Each number is 128 + 32 x the weight over the matrix's rms, rounded and kept within 0 to 255. Layers, rows and columns count from 0. Numbers have three digits each.

# down: layer 7 MLP down (transposed), 512x128, rms 0.0594, rows 131-230, columns 0-63
# up: layer 7 MLP up, 512x128, rms 0.0799, rows 132-231, columns 0-63
down131:165098145206241066103141118080067161118135074131188147146144136073133131184171116152068139092195108106118077121041059098121163106097083134134170081145097096151214146117088142169166216121111107
up132:141088156141138140105155126151182162102099139121056090052144143120167134106069112130159075153161162129141128124092083117116145131154115118090123156040127127115097118113111108157144118078160122
down132:099172101161095115081089135110112120144145127121199193184143107079048105160165147110139171084122102156126119138153186140132086126119169106173132090159137128133169094138136114096126138149141106
up133:188132153027141140083161122099114050120128113131139118164075146049085122155091138192159118101138136137092060113066115092169168168162134132114169112132110147137136128152157149089118120119121076
down133:094134136170134060193077120199137170189102114130127192081189157199162119145191131130147162156124090116140163134152107122109074126057106052111106156107134085132178049083146118228117131135136142
up134:112128153119113144162159198095091143095107121126158084104062136067059128138181155177123098145160106131120115137102141125134096139134102109132184122093123100108144081122110091144147135123130146
down134:137159100107126099093101111131157120149133138116138185120121085138174104048057116075129173121096148083145147086119109163134155171140107101120089127120135153152156193118160113117163095125144106
up135:135112077100079070137160106133205107178155088112096119112173167152127169120148134214142067145144160141127187147164118055169090145115149081122138111069141129074137085133113097169165141109114147
down135:183087156167101136124092178115086094113111130099138136143125089090124105069088148063087213150135172139146127126142121201068147107107149168091143187140145095176118131111087158146110111091112120
up136:099107128076149094127108123165105078177165072118081077153068179144039112094112146083110155181100177118123143136130128103077146171169095143121181177121113140108125170137153131187121158163139191
down136:128133106141103133159187084160158122090170146058160178125129055127158103121101169170145031087088139068128122087131171109140149083167108128086144086144134131133134075173114096090133106143128100
up137:113148172119146125090156153135162106149212081064143083105142087083062132131137056196151125126135139131135101166137112110106100121108110075166136081098179074171161097131107109127129177094114187
down137:161090121134093160152115094130052151099059134143136174130088119138200163119147186108101118118111082079129155111166126179150129155144121171080158166105084162078101153157208144097094100149111101
up138:166143120124108155175135084103160107164123127100131109149147103119127114180123098187177150118101128143105107188098155126135081121092147076146170137115113173120121101063079126111126097063120141
down138:117111180155123142069120140125089124115136137107146170102119134105122170077122179103091089071161142114172101075130120136141101176195120149095091107177088037101143146140134119134126175134131106
up139:127123180140084132174146111155123150139174160140150100137125144123179145129144181069091125094110119163059108123126098149140153183134120103126123106092128173132096119120137133110178154110139152
down139:140110094106150128107095141096097117137080099110124167154123114178067132194099097174190128149135164126185152138124114119104115107098112176132127155159138091116119126181139144157090133143103108
up140:094139160141161149192118150149136134105188157113101151052123157106089140128128074163142122143160110127074103120129155079116096116154112141091108123148138143150157067134106136135163156102103135
down140:115112133152126180096123093093153117120108091144148156157178081101074049131147152128127161107122167125148135122097029136187096127164178111172188125108164107141158168114151121142090098147129160
up141:114110096144120154160191174104079149097128078228126111137131180164114146113100115085137107176125189141148105137105069099144128115055099099119141121050149150134203117042134071109140127099113118
down141:160205179114089138118084122075163154133144193112091087133139126078109090108121179155100180098198058131177111141118122133113164137158176173093115114157216120114063126130071180158120114144143151
up142:084148167102077089128079109074136131074120133146091150097155173173123142110106081121195129156141152133149138143137210077121124208162132127142092107143133147092095169088136107115131118159186119
down142:092151092163175172104171182155119117200107071093133124195111114085098134142111128145057112093105160179116072109089035118135145084083153135144187097105154106182146122131082106123079063153115122
up143:090178133052114090131116135130142184141152097153150151133050133069137103133092193129157136157113173171085121155150134122142166120099103103107114150105130134101135085146090105135109151156128140
down143:199117185203131161129074139093120122113132127150094072095167136189110140180139068145138092106119098100126138113118122138138103169140151109137201129138102143109159072055113173148136144110131137
up144:129153102081126111069155168132185128222098125107104123119084158131121102120094078098179106208143127113077093122174087137134153152156136126108117131122132172107106131171179123138148126104100130
down144:157113143110135171139129103151090110105137081160114105143136094102091140106169139183079121031135127108145166127084131088130104085099121124107168135126117104166139144091067137135107120142185173
up145:154150105129130154119147080197110132109117049109154124167107104040113105132083121192117148134171147083124135142096123122122165105164076118078178118087176170112110113118175156140173177145099135
down145:146109137073115115121071153058179128183153217136093142173113133219155126157169100091114086154106075165099123112102117115147116167087185112122121136145132109153110118117071116129076073103146130
up146:129119147138142136127116206165155085209156071165121133149184087154081152139090113133132139160121114069129126061137134119153112193138199125087173130135120115145131139130086061120202123080140189
down146:098158096118156077113121059100076157102140148159093080127142146103119113255201153186115056108078117107142150139164180192118199121119131161107133132164129134114084095046138141125111169136120114
up147:120205069133085088123171132163122144186117137141114081125101165155081123140154128157143123118115104153115120115149150098084119102194084120071192165094127123114138151148108130141073109140123178
down147:162044210086219119121076180072115062095175099110172137140151165166090158204125170086162087142146143119159132138133183126162151164112117094154070106154119156121127108154090104118187148095150047
up148:104152164147126174151151142135126160113189045134123119159147137081123075104143072088190131199109084116117136169137136146057084111107134146114132109098136113093159134094171115220139195144134184
down148:197095157111192103151159087107115090128100173116123066082160093109113150196119132146040142124147177130104122126088117112164185136136148123123201145164118141139076109119083122116145071128135147
up149:110077102094130181107175136086174149141140186116136149133113152171095133147110130176115117125091172123096106173157082077168171174190128097104121039107174135091171100120100120142190155125194195
down149:149157115162113114141100096138094144108115117169213126142118103100173160112129146075165124131165118140154127112110143198151069083087112097134129198132070137165076149166162161061101110114090109
up150:106185100155038140159103101122145140156112152161139055108169110150138130101076126127186161095091129174172100132140168037081125148169113138141150148098071170107115137087105173141099109099200100
down150:127088155129125151073133143142095099117174076119115182187104083091118117175130170200082092123070090017148123134152100137177110130107107115075122096110172128192181140123143074125173146113087145
up151:102142105187123088139106129092134135121164072128129141072137198124160141124146087131163115165150109128151174099107131095145092167109134109133098086134159146040128069059134105142104179128120111
down151:093124148093098174136144153093146135161107170117164111169095103136102132043149127108093093113128127125114116132159151137134169077154114137110156192162100122186143139153121115104147119101123159
up152:215125125137128131132156109151164051088109134205170153189087144100135153119093205132108090142154121166055096110081079098179149157133111146136119148109114147124138124120121121108151204129084133
down152:060135116100132130113136109156095239134130130069068108076172105136113099202154100110161140104109134144145148157158191166036116095158162123110122116165155100065110130164114125150154046104132119
up153:174088098047122054115114168144176057140120125211086138093144145171150134103118144094147119087099112097141147197088100120132137166175080137122212135146123121157126117135139119096178133143177117
down153:113150141201156119140153074135011158108123110066142089104106075115101113170121121159153068106145105147138076098143153140118094115188128059128112115082121145127132114090122114154108144151119151
up154:133102182140116115108093121131177054111114135161124129100097129136125093123104061152107108189138149118146153102156074102050151128160142145134140136127163173142159107123163129141146052096124134
down154:123198090142127119169162110082106143162157128095129144140156126110113168089177187083199138066131132159119153118100205112203080138132079115110139116110097095170086136146065133139087168138132094
up155:150124171085152097134106130090168085193077043149112129106126153123029118116099137055164097174081101124131099126091139083139191166152142094110094093055125150149165091131112125113085107165130102
down155:136112146196067125137115131154099152079205117125121110159112097142166119092158090196073157104204137092132130128156106081130127114134080111143110148154144094075125154125146092171158103093164197
up156:157121204108061118165152103146179138106176141128139133126145139060124055089161113105194169213136117098067075183121143171164126160116102131188179168111118134081148136107173079203167092123164105
down156:130156151189168144097153174118123126250132098068120044087108239144117136168164194154084120091126152129169074080093153048114119182106109129074070107086094151102159128156127176101116188086141130
up157:136129129092110147116122146139127129176121121145125136082131166120025134121104152110109102143146083104150160142163184138139120141194116070122127108080231151060101145141096127141163104091123158
down157:125119134190167103109155116096134101143130117147134109117135156114177146195132179171141155125100159127087120106139094141151161157104121170127088134181075138178146080118148102091119101154143099
up158:206054115089113138145125078094114134129128108095089101119064182087152153139116179111133130175092119118122108102109128170094089137066175097109169174144161113116146095104097067181194143069180140
down158:093171114091128118099132139165146085124161129152106183113185068125102072129069063140120127098173105104113105109139110175158142140121131167144148062102125106124089124110194116106113092167102116
up159:160107173119107149151106040129070125165144043108124148128095122163057115116093200213129085167132137049117114123100102200133104125107092009134121085110162158149153081150056081153178132122114135
down159:116092163126127143094122192100102100162196064127086042142071077124122115221169174140126084093078205129145106128163138066135153082153129170119161148132106159104154121052161172097134163106131164
up160:128099133085083141135131127142140116123178075098118160196084113089131173129144219137130081174119156113150114120124121166085106141106124100135111126100138165158126096072162112140126091078132164
down160:159130171131181100171124168121166143179105166116044097115123140136137109091074159117116164083161139138122147135142183170165215144136138124146054153170086134079131172153083126111078140144103063
up161:180152201110101191136145167172135104157112083129144121117170143097095106097140148140195141146162132134175098186137182113150112124078078091158189128106080150089099175116081117116169091110114158
down161:122100078139151083123118073115122168097163132151165134176071105171136171126104140087124081118132135071065162092071089163119101152130126137085078139110151145167140051133176093155105169180091141
up162:121113096131091144125160113131126145136162098115116110090120124064095072130122104123101133145097083147097123110130189121136076140149114144139071117049163104118167095126058136171123163076125130
down162:138098160114151072143095094147141110167122149115096139182124125140108194217084166136126107125116113141084164168131096157156172102095130101105104136136131133170127162121122141142126135149153065
up163:146148114115091144152147086170138146095132119144066075158147125090136164095110167151177119167180094148121101104137218132104179144056118162176182113153152088178103135120056104132152140119136175
down163:142138205053150151183143154114142093188066139152153148106032135129148113091107091105138182178068159137120163104101080086135082108162166132146061123118145138078134153158217089168065118147131152
up164:155084212117114120125112112134150121155150098167053129110142176117102146121108097134148167115175124141140119133057173159117022144170120176134129099108124133181169094101117129162133091079082124
down164:094182088213156132142116117130125109125162143069161184125137091148198096093136145137180083130129117098087168178153129106159147108069115111166152177133148092053052128179070155084172114163161139
up165:094157194125093139116100123103150135190138074162122156113145127087067138132143139238116105102117187111114150128133106091107129130178084086141100132075153194143124093096151116144201100126105137
down165:117125094173132137155150168145144064122164151108108130198064095180124142139155176054180104162128059119097105161105133133164185120088154175089154110158103083128131100164063124062099168127110141
up166:097125142117124174141131140131138126104160106171122090138105162194112116123145099143136121139117106111123093170141155148126147142170121123101120095118140109084109173117161159088195126053094059
down166:165094151162154080105110093096136118135115118089097104103120086027143120140105105160160125103136156139135170136163103112121023165109121092124116149134125139142152053129107117142112137153132156
up167:111146169133116104101114175139137093121125090125133110126144117091098118179087086142152097150143080131124151144120115106085105167179115146117093096047179096107150092111177100145120167133144106
down167:150120109119121174150147102114134119159131160113119155147131128160178105065127116143077168130083153124143096103106133143171138159109142123144147152163089153122154161167080124112156082107120181
up168:140157080139150134115148128123130105138168069122087143159130099135109159129085080132122136150160151136101117097138067118139137184118140134130125142109067120087135118104152051147144199116122188
down168:101090106081103153106099124055120156189115164135145084144138112131088148185146178142122106104090146114128151160120196105150132107101145172119175129180137120107113156173161191110103095142134139
up169:084137077067118079170164146091181093121174104130062131149176146160152059103124095093122129145071137152151175135124129117116148137172135097107094162105131138126135134107054107161155118150112142
down169:158104169113096145123122117123117092140101168121149158075080118126122120151109108142194098113144128133126141147168127140132105166119115151140175165115125162149184109130190130172152146116115097
up170:126168110119114141122169141061130093143200076126134127142109187099100097130154135182118110136109176134092102198142065162125138115099110107081143156055098128122162080094154105120108149124113122
down170:111143125117114131130140109193099162119078163130132178114129122135171161101091106106175182163135136112160153078103163047123117163136108128138101112149186145135107129114100138114185143120123122
up171:144115165081130143158188093155117144161101105161121096100111085182114136120139088160119148138104175123137126138057125116111165170152146158090134128134188141122114081123097106139127114139111160
down171:098156128114080135136119110128131097123151153110142119121174158091140101082093131140101107132124070119177184138155076151136131083100142069144090107120083101132130151107187140125174136127165122
up172:115138164099162085113126126136214087146115130145140135147080144134108116099083147155153097149122149113116152115123071152119208110106123167131110188117101160091111114145179162157089232107146148
down172:092154108120136202132151162182123099143124095099084097132106105174098173116120194071179136150090145131138091145168144069150092140137142091135126061150078153076134126114123141156147056152184162
up173:096168092140117111137098054105149138097122147194119098109119122184106144155112114098147135138119081129111154161135134082151074093156155129120106186152134140054131062139076103115126110162118119
down173:085116135129139152122148205161160145158149143059123157140178143123167066147144097176143133101135126135151128129124114166080166149097087153117178072109131123179115219088157161105146148064174144
up174:087125121157093137109104074063116068170137136100076198093104105175104170136144167170193069127099131139106111147095146138160075125144113133086186141128072131107119107053133189156090087108197133
down174:155107072104163115152144126164098164120055154177166126134147134106121151097142189098047188130099177058126154107119100139107172129132139110169090128116139146143164153126076066081136134181073102
up175:063102139091067083151153133126149124125076138137101191099112109134080122140203198185229122150039145084124166172189147149149103110097118156105210081111116107085111171158150206131122097124170106
down175:178169098169183108095112149145118148171183158125209071141134152121202121209064078068036127109155133150110120093102150088113152137209146118144062162106143148132116089111118108140101130153149164
up176:154119171135182169114128116137135142143148122103120138140099166111103127137086141135156135124113141127105136120168181100099128193200116092143116094130124182107151149094161116157100163091220118
down176:105128123096115117124117148121123082099058105178162122170141159128138094086166127108102153115151134115176093141070043134153094102109164148104122130113117045145151140174086134112135085132097156
up177:137118181098082129134182100139148104103149099104101108114102150109155158107099141130171096157122073179161073155056090169128129162116122113127165120176163178061181079092119109135145112102127083
down177:128089139172160129168094121132067073105129127179169178136150066105117116116152092114123146091162180074155120145172184127149168137147144134137119119124097128131067116144172113078129095151126151
up178:129103178171134135179164129132097106170115058139147153085173115095099105124099089071131102098113091077126104160153141136114134162080070091141129188072091111102131111106133095128129169077120159
down178:097139049088131102085072137171164152090122138135105058165085155141145134086150122163146182160100171157124146043110125126158173098134138152143118127185094141155147137177136172148134126149177119
up179:159162142161127132140255157169113125158129112125162153072139119061111098134093081107140138125155139134132073149127153139081084161130118139164184136095112182115185135144145080159167094125127175
down179:141094133093158111077046132116165109147146111131140093157106133131185161129188173103119117116147125115107176133135120138143157141135116169114103114138116105123088091140153116112107195115151030
up180:103148183123121160157124132132117115179172123119146055079117120094145109131163104129129132132139096137110101080186144131109084124178114119124192110181102139075152124127145126092112125132156119
down180:150136139152157127097097123156217187100085140098143176129122113139091118164112188119142127115085164105134162161078167098117158138139126142124085093073147140125067110096119161128155133134088198
up181:104123155090131085139160126167150127112160060110163135095096188106101110142125124092157116164165094132168099081116178140096147083140129140108158103068133137081123107164150107141137122141153171
down181:144119161119138159158041133121101092156081197154097133182126099148140127143155123136036139079062103057113162203144084142145106210119099086143127158173087077144175130103111127053135153124112062
up182:151167114108137102078106082191183077120159158125146164110106158111127153126150135164130140112132089157074145068138095163142100137176106107063132116110121193145115107143134081151160086121137138
down182:106151138177122120156143153076085133098115087148125119109134108131122115121129172118174116169145132103129075191065123072148153110088134131201139138168139060107129173088133162090065132127142153
up183:137156199120145139097094146134160139153137131125124128099127127170109202142127135249107125116128131111089150090073086144050139150102112122132119170090143159152166075113131133125147120136090117
down183:089081061144078108201164150091113097122096158138139157141123120074155038159171158032137115134153140118142117193131138165174109139158144153132169113160152114162055145145107086141157109101151124
up184:142125123067104155182139136118133128147073136166109101176145164105099125092168167127125059097144170151145126101107150106136104149134142109075163162110131111147108084134103120127150130128136159
down184:076129142114184125101160162086133153151179107151084122067129128128142123134073128170088201185122091102069171184157080148124240118105129135156117052136099117075188156112137136148158137175118097
up185:139175134183086134160165185133099093138093138112142070118147137094142087172158095106182126117121137134136145102170129159009113132112089155143106117113133120132141118159168099145082110147123124
down185:195071122073147098105075140109190135171146123129144132121120142121109173109145165121126109141094141112137141163150120138205144164161162159111133134148075130127079119121096148130112146100161122
up186:146140109171177182143099141108136103157090148130128131145133183162088166035140076113121065121116073146152071130129148106148130089163108124137132073086124159151150127082120102137134145092105152
down186:073119135117116068111163101127168168143188139136125114089165122125139159249129152117079181131163132118109171095129134166138140178095111130120095187147146077083111135173146189087089105152135080
up187:140117147099108172113157089177164132188132045090045103107072184125143129125144122194161116145036176128089124141093168109085108113125163153122131140127139101082186133103113092213106192093191127
down187:171168112156084083134126189156146160100107150153139156150163093119073100188149139054134127141211100154098151109162171144158112103121147075138155122083098165105132100114179146107148094135131177
up188:154123120116148115132151155152140140095151126099160068176118093159120144122119124091174152150141080127078165175146084103124146132137116102130151172142162155128170133157166056137111132108107098
down188:106155134149090143104152108112114092132087116122110125081142149110129094094120157166167131123123141127148133067183182123147108126100117102117107092119083120124106108121119173089142155161169153
up189:145088114128095163139140107152105087160156148142098112119133124211111177076131192145167129159133092101079105168198071109090110181174058069099125124127130156091124126040112143123104071112114203
down189:154107115096134105156162161105160097116157156135097190108115156091126097098129155054173178118063179097113140162097125164130151123137107151130155160080073145118157083123080132106164115102145154
up190:134126220125141129138119105144129125109183130139122076154105114095129100146152075162216177153116128148133072126170208111144136134070104150153116069097133141155124136118064140115136124116115137
down190:137115114146115147154170124164150160117062102077099159138134104182131115112164138056071044076079128104070185103089024165109121121145143115073103168127137150116132152111187107127126128182178105
up191:157154101166137129163152122103138146145156136110132083093128101166132121120112141183142132144127105116099114149109125068151166204191115076142136101139118113140134104125076134173107132167127146
down191:084149196093116111126158134130117120107097097153111180107098112088144133065112115090132139125095119154143155140102111171134114062067088163106139123094146150115107154141150121085145111139137081
up192:178083118154111123103119161103097170105143118102143144143091123065132175155162131189159103151143164181149119234072145119106128146092122053139149116096122144098179090090132129140157113074141153
down192:159168115127110123174146078143167095159115134159140076123128146203109065088054129109131180144157110121070202008190118168140122123153165152146124098161148102136115199120109112138123160133115116
up193:152157151145156136107132094171159136145146166097103138098080092112104151131088090197186152144162123084052148137177126101062124176103133123146226127153121098129143094103142151118174173131169167
down193:107100093090110147110116189091138154069126082148201170150170146145084136108122185108162126161061125148154131153142124106179093114150128104125083092121180112101100128130105099156140124108126120
up194:152146122123107120081135155191115099125132129125148136116076151068134079139147175157110128166131103113112145198140165118132104086148161086089108147157135138110130075149147084152198147126128100
down194:118144129122089154173124090083131146159104112171066115198169124157147142151128064121135160131125132144150133050140063121125113165109140131094193104051094119129151123084100175109089094126135136
up195:140132100137109111152121062137151119121137126150127139137114151128146097147154137096108095195078138067071172201153060040162133150121051126132133169146094119072127131161181073119180087134129109
down195:138136204092136164130118180093093169169102141072119125132093077189151147120117097178136130080160114168140097060089121152137090093124190145122174096122153166189131135121114166090079112114116172
up196:115125133091070118160131087092115139197113092131130122191151187191168135087064150177173124148086197118113082124167115139132168121129127129109133102114124124173195092105089136106094116097090201
down196:064160179126191127164119082124157136092190160118127139058115128067097122209156115132158050142054118107166163159136143089100129160078128131097084153121179146132024133145070117154100176068178111
up197:187169152122079142084145118077141108107114154145145144110078083105116168099150129159201179098101170187108112217044140094136125194099103183114167129132121157151177084161137121115173151100090216
down197:041143156158104074157155126173107151134147099123138115127146170187117071195088173061076036179120160088145120098154116139143209080132120098100061165108130097101068116162150173018165140173118022
up198:164106128148103130104147100167134154163161110100108144181154136132110128134110113129160147128101110153140186159112108148104140114142129089114130125083126114155154076122146094167107126121108144
down198:054127162137163132133133150105118123119109156127109103100131102118142126086138160130098138090131177131150085096096143124163154110127141162165126120132139147116138159131102159107145118140168133
up199:131153093122066119128123182163175131088153127209085097125143135112069139108124146090192121159092109102163094140090178126127121112122134133075188057040154125100111058044118145205146149045069130
down199:118159091091130124129129102181153140085065171104142175148146069148098117077060114091075193116159114145105151143124089175135054127188098105145122092120156094175114147108118106141144127158132155
up200:180159103045086141149135086143159159097114162161098159143096145139085125134074128138138172203096101102134076124140167130120159119110110075087159092115119088105172114059120175102155145098112137
down200:137114149061144131157123167140075097118103108059165148088101143150114130041111147149168107132099151091099133160134084059113151154129086160169146166156120130147081173144125079161130136139148133
up201:142179129115113125155149111084125112131136123104144136099135183119128159133087120114134140176112173143131125186104108123152116144072131117101220153083113125092126065121109082156120169119130140
down201:188107143101129141123146121134142101141174181179079125159165107098119136059148121071124138141162081076145114101140134109126134125161118196144085139130163137135122169133118166152148119101128155
up202:153110082105126123154097068092179137084167184096132096157134135119110101145118148180174076110164111121107129151092140118070097167078108145133099116133145129110169102115115108106157141195116114
down202:102142170082121137094142181100091141113143065120167136105176100135170128075114085098137182096105091118182147109176066122145069103157119109122125133094153157129106136157174152117087100049124171
up203:164123176139137184122163085195116166149109082204136173098068171069105129100119168168218110126180130154082163129102073079117119177113134124102082141155152114147084112132152163119099110132110113
down203:110160094121114085176130121047125108121149196069147087148175122125171151113097067130096160147084167166164107126185156159131161079124118122155165087130151103092191127122123126102111111130063149
up204:133156189142088159143113177086160166185186124138153101140112158123096177100093123134139096162128121081068085162103201131130098160120117090137151067105133151110162137133140106132079081138148112
down204:137131125125122135109148128154155062094140165112132148124123140097151097108147143117094193128109101150177130098103078074108156078169162134099130159149133136171141206122125125127161171128147142
up205:141137124080085115150118119074120091135129094129154156101127143109105168135153105148245081145099112107081120180072126190159127128109127182107213175063118110113116130119177064141160134095134077
down205:121094081185144167126138194143145157136085155143166121201097113109157104134115125130072160088116185116140077108178158086090117163203113095228079058128113153155099067109055150162136109129128142
up206:093148133101118128159173147076112058190072101120152178128076118165094133121155128195122084119111097181066131123118135213152179123086100087083138138151113100129156077129162102079090160121117108
down206:135169144142177165095110133177138081063167119163171084140142116097125123209156126088157201171166150087186114117119088056043063097164161156158113090122168132118134172110098154131136134109126078
up207:144190138130116176172195118080104147142123121103056124084154142200126087112068121153143075111177145124094103151126091137174103134121143106129133142136163158167255076099059108164130130126116142
down207:086084184117111109096055095181209121147110155145113115133123182096111160186134136069083183186112105151143181146169166091111135173164120066110096127171101089159065162116153149117130135113133081
up208:103153108126134095169189168111138092187128157127115088136138103074061120145116089191128087083127112051148132139114145137187085133054116109131153124082080108127141096092114127159180164127170174
down208:114079127126130146098075066147150080098162143099145168103141152153158141095125182080155171148152127160097172108119113141078155121168167153094100165145184134164128172181123176145079101160063098
up209:145145168167115131094198124172108124090168095153141091157084144089123156121122145122152088168184134093127078121098154119139090135050086145121183118090160102090116087039155152172142157096127161
down209:149134147087155175112116127149106122173070109180172165194181106075144112123138089039123139183118067186153149147113113105136178140159160117136103129168107131113135199200102095117123073138126123
up210:176099209093121139084159085148154119196088105115114180086142136079083109146127154127118168176154113107106134130145166121142151154136090065101127115074121140070091133133128140149058153076156155
down210:119133083151118063151120161109122091056180140118137064131110128159157125194095122130175084103104113122168131155138115170103131087133134165153111153116105161163164110152138126092204117153097123
up211:119102149081132160120085062130116132143123113097075104140139179100127133118118153160116127172129098112104126118123190087119131136116169125071132143146075168105107093099122173141137144121127126
down211:146134140136157111148143125136151117097137181122121146136093082154055125168143144122091054115108169136138131180092114131151122095153095091155143069110182085102138152127156103127128140127109112
up212:049129126127104096082131171142103091129161131157158128117142112141092092136141108149173166217133120105136129184177153165125118127115127091083120205092139201127114099093125104151163118117127104
down212:148111131101145144184145113130119147154063134149064124180134137088133184102131115150090101091131121141109148099123105051137150116101153158139190099117124053180149118127103089111126145126110140
up213:130133144159123111193084131152102134167153180124144152108153127144134155122081142155141132085141189118071158121211135067152116191189063109103095100169084156072179158096162121124108164142148158
down213:080054125009088124108133155079194137125090103129082108178102132097117135087182168070120138176090124138127097125041071141123138069106126151155170112089095139213128104140116092123155096145087079
up214:114129110146082084122155131177116107147144055140130122120099167123125165123141114149160150109135122132114122138081141179156093143177096056165139155091181109138155102139161076106131164127153137
down214:153181102152133203136085139150122138149094131103156176106092115134150080128147108147100118145115102113167075166162101063129186165169104170138197130093117124167111163114090128149153110155144116
up215:113125125096119125115102113083145093136100086110133087076112123117116127127056192182205107131129112139100099163120158127169161225114117066108123134152146172133167135058102115084166186054169142
down215:117130123021113200095170190160171113145098133117164209146130109114154121059123092127103115172113139171165124118104122154112104141170124087171129152129140053142100095122144090184137071142131090
up216:106135094090112119118178156097187126161177143108100149081156198120097137142111121089137140156113072178081172160135167122130131233133100134098121105138176152065146129071126102132154136142155153
down216:143133140124102121149155113119113124110054075165126089153068110151196113116111113160155122126149183100122103141107139168111181076136125164144165157104125148133095107105130152112129130101117109
up217:116179133116085132153120124204102111149175148160167070156123159091098093107133150104126091185081137123142112151165131160115121107159140141129144151126175122139124083118109069104132163103155094
down217:171106159168202135124118143108125147129082151106153168163101118106047161210148168078085174116123141124167120094123158106133152127115111144100074101113068155133120108146167149123104134129055164
up218:138136148138065153137116109132150128111112089130145086128166119075079196130154125127100074155112111098102167142074129157175105146141128097120128176120166099038126039078154111202157097150118148
down218:127172118103134149127124101131109125129139141140101131131150113087174058032060174166095176096120153125093144168149150081151155153133085116155107133131116056119138206143140140133119153108124155
up219:117106145114109121110144103162149113080201118217167156150150140074090113079155146145165160148133163087144112150114125119089126148148081176136145120117158153115085169105141142088136144127090142
down219:135188112151115120119096138088143130205071130036085100088156141157169106221118073111136081107119129157138137106148127125125105123111121079103083134138116101134151047166142148149124146134167118
up220:162095165108099070160137169134158139178130110156134141081158190087106135141131090130164080115177136186141131119098089115132097192081150122118141164151142135134193074124148126171118136098081156
down220:080133118079164175116139113117082102065110161076086113100102088162111111111125143142134161135061178126124183139172185148129109072167121183135164096156122114121144226121114119112143101169118085
up221:103089138122108072167152151148122139127157089134127035210087130137085143097097120160143174149155117134046144137115109144099185170127091074125153181128108076125092092099145076155154141129183150
down221:135148128123110149081172145140114134160117129173136147122126137135098128115125086125126034120139163202150128112140160116166094061158102120122180111086122118114126111155122148131109060138140158
up222:158131148166114092144144111121146107100078139145140151137128196124101150170134137112140170159117144104155188103121147140076100114136103094071092152103061164163145100109124062137090133130090115
down222:128121123125137141097138150146068166180230129096135103080126068174122114101134088122102094101129163164149073165096130136153141158139131109180167103136201099109132142164109169118191130135131128
up223:140146122128084126085117105075184156065119151159064072094154146053128039121137139096149120103172140132092101214127138156138135165073121098112117196056140124141139157118106119170162151122186134
down223:120124128109169136133097120137149089085094096110146193057119121088189222119068159156133171122057120137138138055039117076072142132105126139128121112188137128136096087183144098135096163123120138
up224:118129186144127165112127122101140092104161142139165081102168169119077137123131109156139097127086121102114115130118102131126080128118093129124130101148122109121090057105103134110163182089088138
down224:127121087067125099151111105147081149167089078103083184148102087140148087095126170110096182132110173132141136107142134154160163142141177126122129139111151131111155169166156141160090073138127118
up225:191149121060128146115151087160159094128207138195132052105153140119141048113134141151145133141035148115117090143099110127139142170141108111095146090147145146112123140133138158150153164106124163
down225:084116125131116119137075169128096151160100100060147154146137128133133183123126101101098071124200122118152165114211150120116171092060102135163142128115150151122101113078159089169067105153132165
up226:109117172147139144086090129165124138122139133136162100101098160109115087103143109163215139128137115131115069187176096133110119142190062120149102178114170150141094133092105168106125088123178085
down226:144153060116118060148161148145115144099184123119084112162140141143144113201137059129122124156142171167117197098112174163150080142110164123108170097108158086131136143175113174181116177138083162
up227:114140140122097132164132148078119141129107176141146158156141146090089113150125125128181167132125125149132095109133101169124121171139079141125120104108228126101067087098130113161140101088134083
down227:098106119155129110175192137148153136091170092111120141093108136099185068101138077131113091155115160119114141131145176129163155113135120146121082136099097136139131126188178191129137174148131099
up228:084083202143154109150121151155118133124142049127124082156097144116076059128063144081123160148134122127108115143179148127106148151221166112140100144127189176077123132144138075113128170123154125
down228:171155071131168104080168111184109127138159176172095168117181118125132172118155109154080107079097147117125168106110073127173106107117117160100132102086091118142199107135112138136159113153075105
up229:087108117116118125108159130164114151119153195137110135127107123140123105142206146123111150142117135164078091190110106129179113162111093090128136151044096102124170141091130088145219093133153122
down229:143150128095118109160110115080112140145122111143159174110123153108119145116094085149205135120139120060143143096084145144115112092097134163137124113160197168140130150174134200105083142130093152
up230:088174138115160113146148109084112085131130174162092138127103136152131144163073110140145130151074128190140175104153108086143116160120107110097130091094091197121139098132085123116127109084151114
down230:111162198160158144142134091119156127167123071080101119100147105109065100180190101112115112163190154072130067142089131159126151175132137156135088172115186106146126150118187136168100130099103089
up231:134126099121124128142135131086148133089170113233117069128156143116117067143094120140144081172119139081134144127122153160104097138140110118113141153107119131125156132123122145115164126122151132